Each number is 50 + 10 x the weight over its row's rms, rounded and kept within 0 to 99. Layers, rows and columns count from 0. The size before them is the row's rms in percent of the matrix's.

# layer 8 attention query, 256x256, rms 0.171, rows 109-121, columns 0-127
079:61 34 49 38 58 55 48 46 42 41 38 44 31 41 60 40 52 51 61 34 58 49 37 50 40 56 58 42 45 64 34 55 64 57 47 76 52 52 69 52 59 50 77 52 54 49 34 43 68 49 38 50 38 46 55 54 54 46 37 53 45 46 47 51 66 64 43 66 38 54 54 50 70 34 51 58 39 48 52 44 56 57 56 49 49 33 53 59 52 55 50 34 36 50 40 48 56 43 54 60 57 35 58 46 50 53 47 43 49 50 52 46 41 58 53 56 34 55 42 58 60 55 64 20 53 50 40 61
066:53 54 33 27 49 38 63 61 47 52 47 63 40 70 38 58 80 59 47 37 46 51 58 46 49 43 56 47 65 35 47 17 38 37 48 46 54 39 50 44 47 57 44 57 50 47 53 46 52 50 57 38 47 38 53 43 48 64 46 30 50 43 58 35 84 66 50 38 42 50 45 64 60 60 57 51 52 40 52 33 59 60 41 41 47 62 51 52 35 67 42 58 68 36 59 55 50 50 46 60 60 42 42 40 49 38 45 62 52 57 52 42 61 55 56 45 20 51 48 47 66 58 64 49 54 48 54 48
096:66 63 58 60 42 54 61 46 53 59 57 51 54 61 45 46 49 53 54 57 59 56 28 40 52 53 52 53 55 56 58 40 52 62 43 42 40 35 45 41 34 66 48 55 61 51 57 42 66 35 49 53 43 53 53 30 41 49 66 49 51 65 45 45 40 56 54 66 62 40 49 36 27 56 29 68 45 73 48 46 50 37 58 47 50 51 74 38 63 46 58 55 41 56 52 60 65 40 41 21 60 37 49 50 34 47 47 48 58 53 42 41 51 61 56 42 44 32 43 59 46 53 33 72 62 53 62 40
117:60 70 45 57 56 49 47 49 48 49 44 63 42 51 44 36 55 53 46 29 43 50 46 61 52 55 51 59 53 44 45 54 51 56 59 53 55 34 52 41 54 36 44 68 48 53 46 37 59 64 71 68 50 44 50 57 34 45 45 40 42 63 43 41 63 58 39 50 48 38 53 55 40 50 49 62 42 56 53 26 46 73 56 34 34 62 63 54 56 67 50 56 57 41 53 41 28 52 61 52 51 37 47 31 45 54 58 51 43 53 44 50 55 52 63 60 39 45 55 57 62 51 54 69 51 60 46 57
124:39 83 54 60 23 48 40 56 45 44 45 64 51 63 44 57 59 52 47 53 69 29 45 49 44 32 61 53 45 64 53 32 39 50 59 29 37 58 43 39 58 75 63 40 44 42 57 51 56 29 44 47 39 51 58 51 32 62 51 35 62 24 44 47 47 64 51 62 57 41 57 61 43 51 45 55 60 48 53 37 45 53 63 57 42 57 48 45 57 30 48 68 60 58 37 57 76 56 49 39 47 57 67 33 48 36 41 50 43 47 54 45 67 50 47 55 50 45 56 49 46 50 37 57 46 49 56 47
112:61 46 59 40 48 45 62 53 60 45 55 57 42 59 54 48 54 54 49 41 65 35 50 45 52 47 35 54 49 43 53 55 61 49 47 59 44 57 50 36 56 55 56 46 30 55 68 44 41 73 55 49 69 58 25 43 46 50 49 50 44 48 38 56 53 62 63 54 26 52 63 57 48 67 55 33 51 46 39 44 56 63 44 72 49 39 46 50 39 36 51 32 61 44 40 46 45 52 35 46 66 56 46 37 65 56 32 65 32 46 46 68 45 44 48 46 48 60 48 68 58 68 58 41 46 48 54 46
117:49 62 31 48 39 51 57 42 57 64 47 40 39 60 38 25 74 53 47 44 47 59 51 50 62 47 32 52 54 47 55 54 43 60 43 54 43 58 49 70 45 47 43 33 40 57 47 48 58 34 59 41 38 59 37 43 47 55 51 40 54 37 49 47 46 65 42 39 44 55 59 54 42 47 57 30 52 60 57 29 75 55 34 61 49 46 53 69 44 54 55 45 51 65 41 46 58 68 41 40 73 40 55 57 31 59 26 51 57 48 40 57 58 50 33 55 50 58 30 43 56 50 57 41 34 32 41 59
118:61 30 71 43 52 60 43 71 46 38 29 59 57 58 55 55 52 57 61 48 35 60 50 44 45 50 45 49 53 44 58 60 45 46 55 35 55 49 42 60 31 49 49 43 35 65 64 69 54 33 43 55 37 45 57 66 44 38 54 47 55 31 53 46 62 72 41 48 45 52 53 41 66 39 26 52 45 63 45 50 52 68 53 62 54 63 54 49 79 63 42 61 55 37 52 49 64 48 55 61 70 50 45 43 49 36 38 52 57 48 42 57 28 56 49 50 42 52 52 52 51 61 61 55 53 51 42 42
126:59 53 54 66 49 68 55 52 40 59 56 46 44 52 54 33 44 60 36 48 53 46 73 56 50 68 62 65 48 54 58 55 51 51 59 54 46 38 58 35 39 35 51 51 47 47 56 52 71 59 61 62 54 65 61 40 61 52 48 63 50 56 61 45 74 49 44 54 38 54 44 58 63 37 52 55 60 59 49 60 49 55 43 53 53 68 46 45 50 60 61 50 28 45 53 47 76 47 47 40 67 43 73 36 54 41 46 54 51 56 47 70 65 58 35 62 38 70 51 61 48 46 50 36 59 40 59 55
121:48 54 62 49 75 17 33 48 51 42 57 48 44 46 41 63 48 56 57 39 45 55 50 48 53 46 39 51 36 46 35 62 59 51 51 44 32 40 41 44 41 56 49 46 52 45 48 34 71 54 45 48 57 43 57 77 44 64 41 43 50 47 55 24 64 48 38 64 43 50 46 50 37 52 45 36 54 40 65 69 56 48 53 49 49 62 58 43 48 54 52 49 53 59 50 68 21 52 54 58 42 49 63 52 42 29 44 54 49 63 58 40 61 49 35 41 50 50 49 54 46 40 48 50 48 54 26 49
118:60 53 57 46 67 60 49 67 49 38 65 52 42 30 42 54 60 55 28 35 44 61 41 44 43 46 43 49 71 47 40 40 44 73 51 54 39 65 54 51 62 46 53 75 24 55 42 48 43 61 55 54 27 41 43 44 53 36 48 46 62 40 55 51 70 58 57 71 57 45 45 53 36 31 37 61 54 50 49 62 48 61 54 46 32 57 41 51 37 51 42 65 53 68 56 68 45 44 57 60 55 54 37 55 45 40 39 47 41 43 42 42 49 38 39 52 48 35 26 53 50 60 53 51 49 41 60 56
123:47 41 43 35 58 55 49 48 38 49 38 54 46 69 41 50 47 36 57 49 55 35 49 73 43 44 64 71 42 44 54 40 37 75 28 55 45 41 46 32 38 53 47 51 48 52 68 49 52 68 43 48 58 49 40 52 67 54 62 35 65 60 43 55 61 55 49 48 52 69 54 61 48 39 56 59 48 46 44 45 46 58 55 53 51 41 44 64 51 44 60 52 45 58 50 57 58 54 57 51 21 42 49 63 60 53 46 41 51 51 39 39 39 33 51 55 51 42 73 44 51 71 51 42 52 44 58 50
125:38 70 61 55 60 63 56 53 64 64 55 54 40 39 42 35 48 43 44 34 54 43 50 48 48 49 65 64 48 38 49 62 37 55 58 27 50 50 68 61 56 58 58 41 63 57 57 75 56 63 60 52 57 64 35 59 36 58 36 53 64 48 30 30 60 58 36 54 49 39 43 49 52 47 56 51 44 52 46 50 63 52 47 48 56 42 48 42 44 62 57 46 50 58 35 58 24 65 57 32 48 51 60 53 46 52 48 48 55 42 61 44 63 47 40 53 50 53 57 57 58 43 42 49 52 58 56 65
# layer 8 attention key, 256x256, rms 0.174, rows 109-121, columns 0-127
074:53 50 46 55 55 45 34 32 65 58 24 45 59 40 43 59 37 44 51 49 54 44 47 48 26 49 69 51 43 33 35 38 50 42 56 50 44 47 26 59 52 42 50 48 56 52 49 38 52 57 41 48 38 61 57 55 64 39 49 59 71 51 44 39 37 51 37 47 51 44 57 50 39 43 55 54 55 32 36 42 54 55 36 54 64 57 46 61 48 42 63 45 54 69 37 47 49 48 37 58 52 51 48 36 51 51 33 52 58 74 43 32 46 32 48 62 59 32 22 54 71 53 58 31 38 64 47 54
083:50 64 46 67 71 32 50 48 59 54 44 50 55 59 34 48 54 53 56 58 68 51 43 48 48 36 63 54 56 58 42 62 50 48 70 59 52 63 47 60 69 53 45 45 39 56 60 32 55 56 52 48 48 39 62 43 36 39 48 48 59 34 46 62 47 37 69 35 46 33 53 72 49 45 49 41 47 45 48 48 61 59 57 59 65 35 38 53 42 43 52 27 49 52 36 45 43 30 48 50 41 61 24 52 52 51 57 66 41 26 48 31 61 34 56 49 59 57 37 43 58 72 44 65 55 30 47 48
078:47 54 50 59 39 55 76 52 49 58 29 61 36 39 35 45 47 54 41 56 57 45 55 37 59 38 39 47 54 34 50 47 52 51 59 39 45 53 54 38 55 41 29 56 42 59 54 44 39 66 53 55 68 56 35 46 31 58 57 42 40 55 49 36 60 49 63 46 36 32 62 54 31 57 45 39 36 48 56 57 57 48 60 36 45 46 60 51 61 34 40 45 25 54 46 52 39 51 62 46 47 57 56 53 47 68 64 41 38 60 45 59 40 59 46 53 42 44 48 32 44 54 25 75 49 40 57 53
107:43 57 54 65 33 56 48 45 49 35 67 62 48 41 62 56 54 25 60 32 45 47 45 44 65 63 55 61 47 58 62 52 43 46 36 40 45 43 77 32 37 55 56 58 51 33 49 68 41 49 49 55 46 42 49 54 47 62 37 53 50 47 48 34 45 42 41 53 36 54 51 63 53 44 38 55 41 41 61 41 43 33 67 54 41 59 54 49 49 55 46 67 43 49 52 54 42 41 52 61 45 41 64 33 48 42 38 48 59 51 41 58 67 64 56 62 43 59 61 61 43 57 59 38 32 53 52 52
113:59 60 58 44 51 47 50 58 62 62 47 62 58 50 40 68 59 55 64 42 52 53 41 58 46 31 57 65 60 67 63 52 53 37 55 43 39 54 56 45 61 49 52 58 52 55 52 46 47 46 40 52 56 50 49 54 53 66 43 56 59 56 44 39 37 54 55 58 53 48 44 42 51 56 60 54 41 44 54 60 35 40 48 68 52 59 48 63 27 33 56 49 50 60 38 56 52 52 46 47 55 41 39 33 53 48 47 45 52 48 57 42 54 49 48 54 56 42 38 58 59 49 45 26 42 73 49 41
129:58 30 42 46 59 51 54 62 49 51 43 62 40 23 44 52 58 41 38 51 63 52 60 46 34 60 63 36 60 39 36 25 51 51 51 45 35 50 53 57 41 52 54 62 40 34 57 37 29 70 58 42 47 66 49 51 44 49 40 45 57 47 47 37 38 40 42 48 54 55 58 70 53 39 57 53 41 38 41 68 37 54 68 55 74 49 40 44 51 40 45 63 50 42 44 71 37 48 54 28 50 57 35 47 44 67 24 61 43 60 37 53 45 44 54 67 45 59 23 28 55 75 39 54 33 57 48 43
142:66 59 47 44 45 56 65 62 58 62 48 35 47 39 40 54 47 57 39 38 41 46 42 70 44 56 61 48 53 56 56 46 69 52 55 43 61 47 40 38 49 46 48 55 64 52 54 53 52 44 51 60 54 58 45 44 59 49 50 38 49 41 17 40 51 57 36 47 54 45 61 55 42 34 35 43 53 45 60 40 61 59 47 47 61 57 55 58 47 58 43 30 56 64 37 59 51 62 44 44 46 48 59 69 43 54 31 59 62 57 52 58 46 39 37 57 52 56 37 54 63 51 50 49 39 46 37 54
146:31 43 64 54 39 75 40 55 47 60 37 55 47 64 53 50 68 42 44 57 57 63 68 49 52 60 41 51 52 61 53 57 59 44 44 39 50 47 41 49 52 66 44 26 36 40 50 75 65 52 44 57 42 40 47 42 42 64 42 48 50 56 70 60 46 54 49 69 46 16 28 46 59 60 42 52 50 72 48 56 45 57 50 54 47 61 47 57 51 65 39 54 52 64 55 62 49 64 65 53 53 54 52 37 36 38 54 60 56 54 60 49 38 58 42 60 48 41 39 55 48 52 53 41 39 50 28 47
136:64 48 39 49 30 46 50 73 54 49 38 50 41 42 67 41 49 67 36 69 28 28 58 56 47 49 45 56 60 49 64 45 51 59 59 40 68 52 49 39 37 46 60 47 48 59 56 57 54 46 52 63 48 59 49 38 31 51 47 33 38 50 60 23 61 61 47 51 30 59 52 55 47 58 37 53 74 56 35 51 54 50 50 62 55 49 48 39 64 58 55 38 49 51 58 53 67 43 54 55 73 47 63 34 49 47 62 38 33 51 50 60 56 41 55 42 53 57 50 56 42 57 52 41 46 42 68 45
143:57 52 70 58 56 51 50 66 46 61 50 48 45 46 41 57 38 50 60 41 48 52 56 40 31 44 23 49 44 41 59 53 59 51 65 49 47 46 29 56 48 53 63 39 56 41 45 43 72 64 36 53 68 56 44 63 47 62 54 62 73 54 44 26 58 55 39 46 48 69 57 63 60 43 55 54 47 39 62 48 56 38 55 61 37 54 44 53 50 40 53 41 30 55 54 74 32 56 49 57 62 49 59 49 54 39 47 51 49 51 64 29 66 51 46 38 43 59 35 60 45 39 52 53 47 61 49 54
148:53 45 53 46 59 45 34 53 74 44 77 51 40 26 26 47 56 37 47 37 50 58 36 55 61 38 63 44 56 51 50 54 61 37 43 48 39 41 51 60 47 25 62 77 43 61 49 49 51 55 64 40 42 53 48 56 41 65 58 54 53 49 45 53 66 50 46 71 59 56 49 48 48 42 44 51 32 64 33 53 65 65 41 38 46 47 50 43 37 55 41 63 52 62 57 60 43 55 51 38 48 49 33 55 48 43 40 41 41 40 55 45 49 40 42 55 44 52 59 55 41 58 50 56 38 45 50 61
147:57 41 33 45 67 54 46 50 36 57 46 61 55 75 47 55 60 42 48 57 31 53 40 56 44 53 59 46 57 33 48 57 29 64 48 40 47 60 48 42 47 44 37 64 36 38 54 61 64 55 34 59 53 42 58 44 54 53 63 47 46 53 45 50 78 49 48 42 49 75 42 49 44 54 31 43 57 38 27 41 46 56 63 43 23 30 49 47 52 53 57 61 40 54 48 64 62 59 50 56 48 52 74 45 57 50 51 32 38 56 42 52 51 62 56 51 45 49 55 43 67 67 53 62 65 38 56 56
146:37 58 61 80 65 50 54 55 38 30 49 56 43 41 46 70 60 59 50 51 46 62 46 55 68 60 58 65 42 50 53 52 49 68 44 42 46 57 57 42 51 58 43 56 41 54 57 36 45 47 46 35 52 70 36 74 44 70 39 53 45 44 54 48 63 40 39 62 39 56 46 40 40 34 55 50 54 48 44 56 56 40 65 49 69 59 52 52 40 53 55 49 51 49 39 46 35 53 53 36 38 42 66 44 38 64 65 42 60 43 47 54 62 51 57 46 68 36 47 49 53 37 29 48 62 53 71 62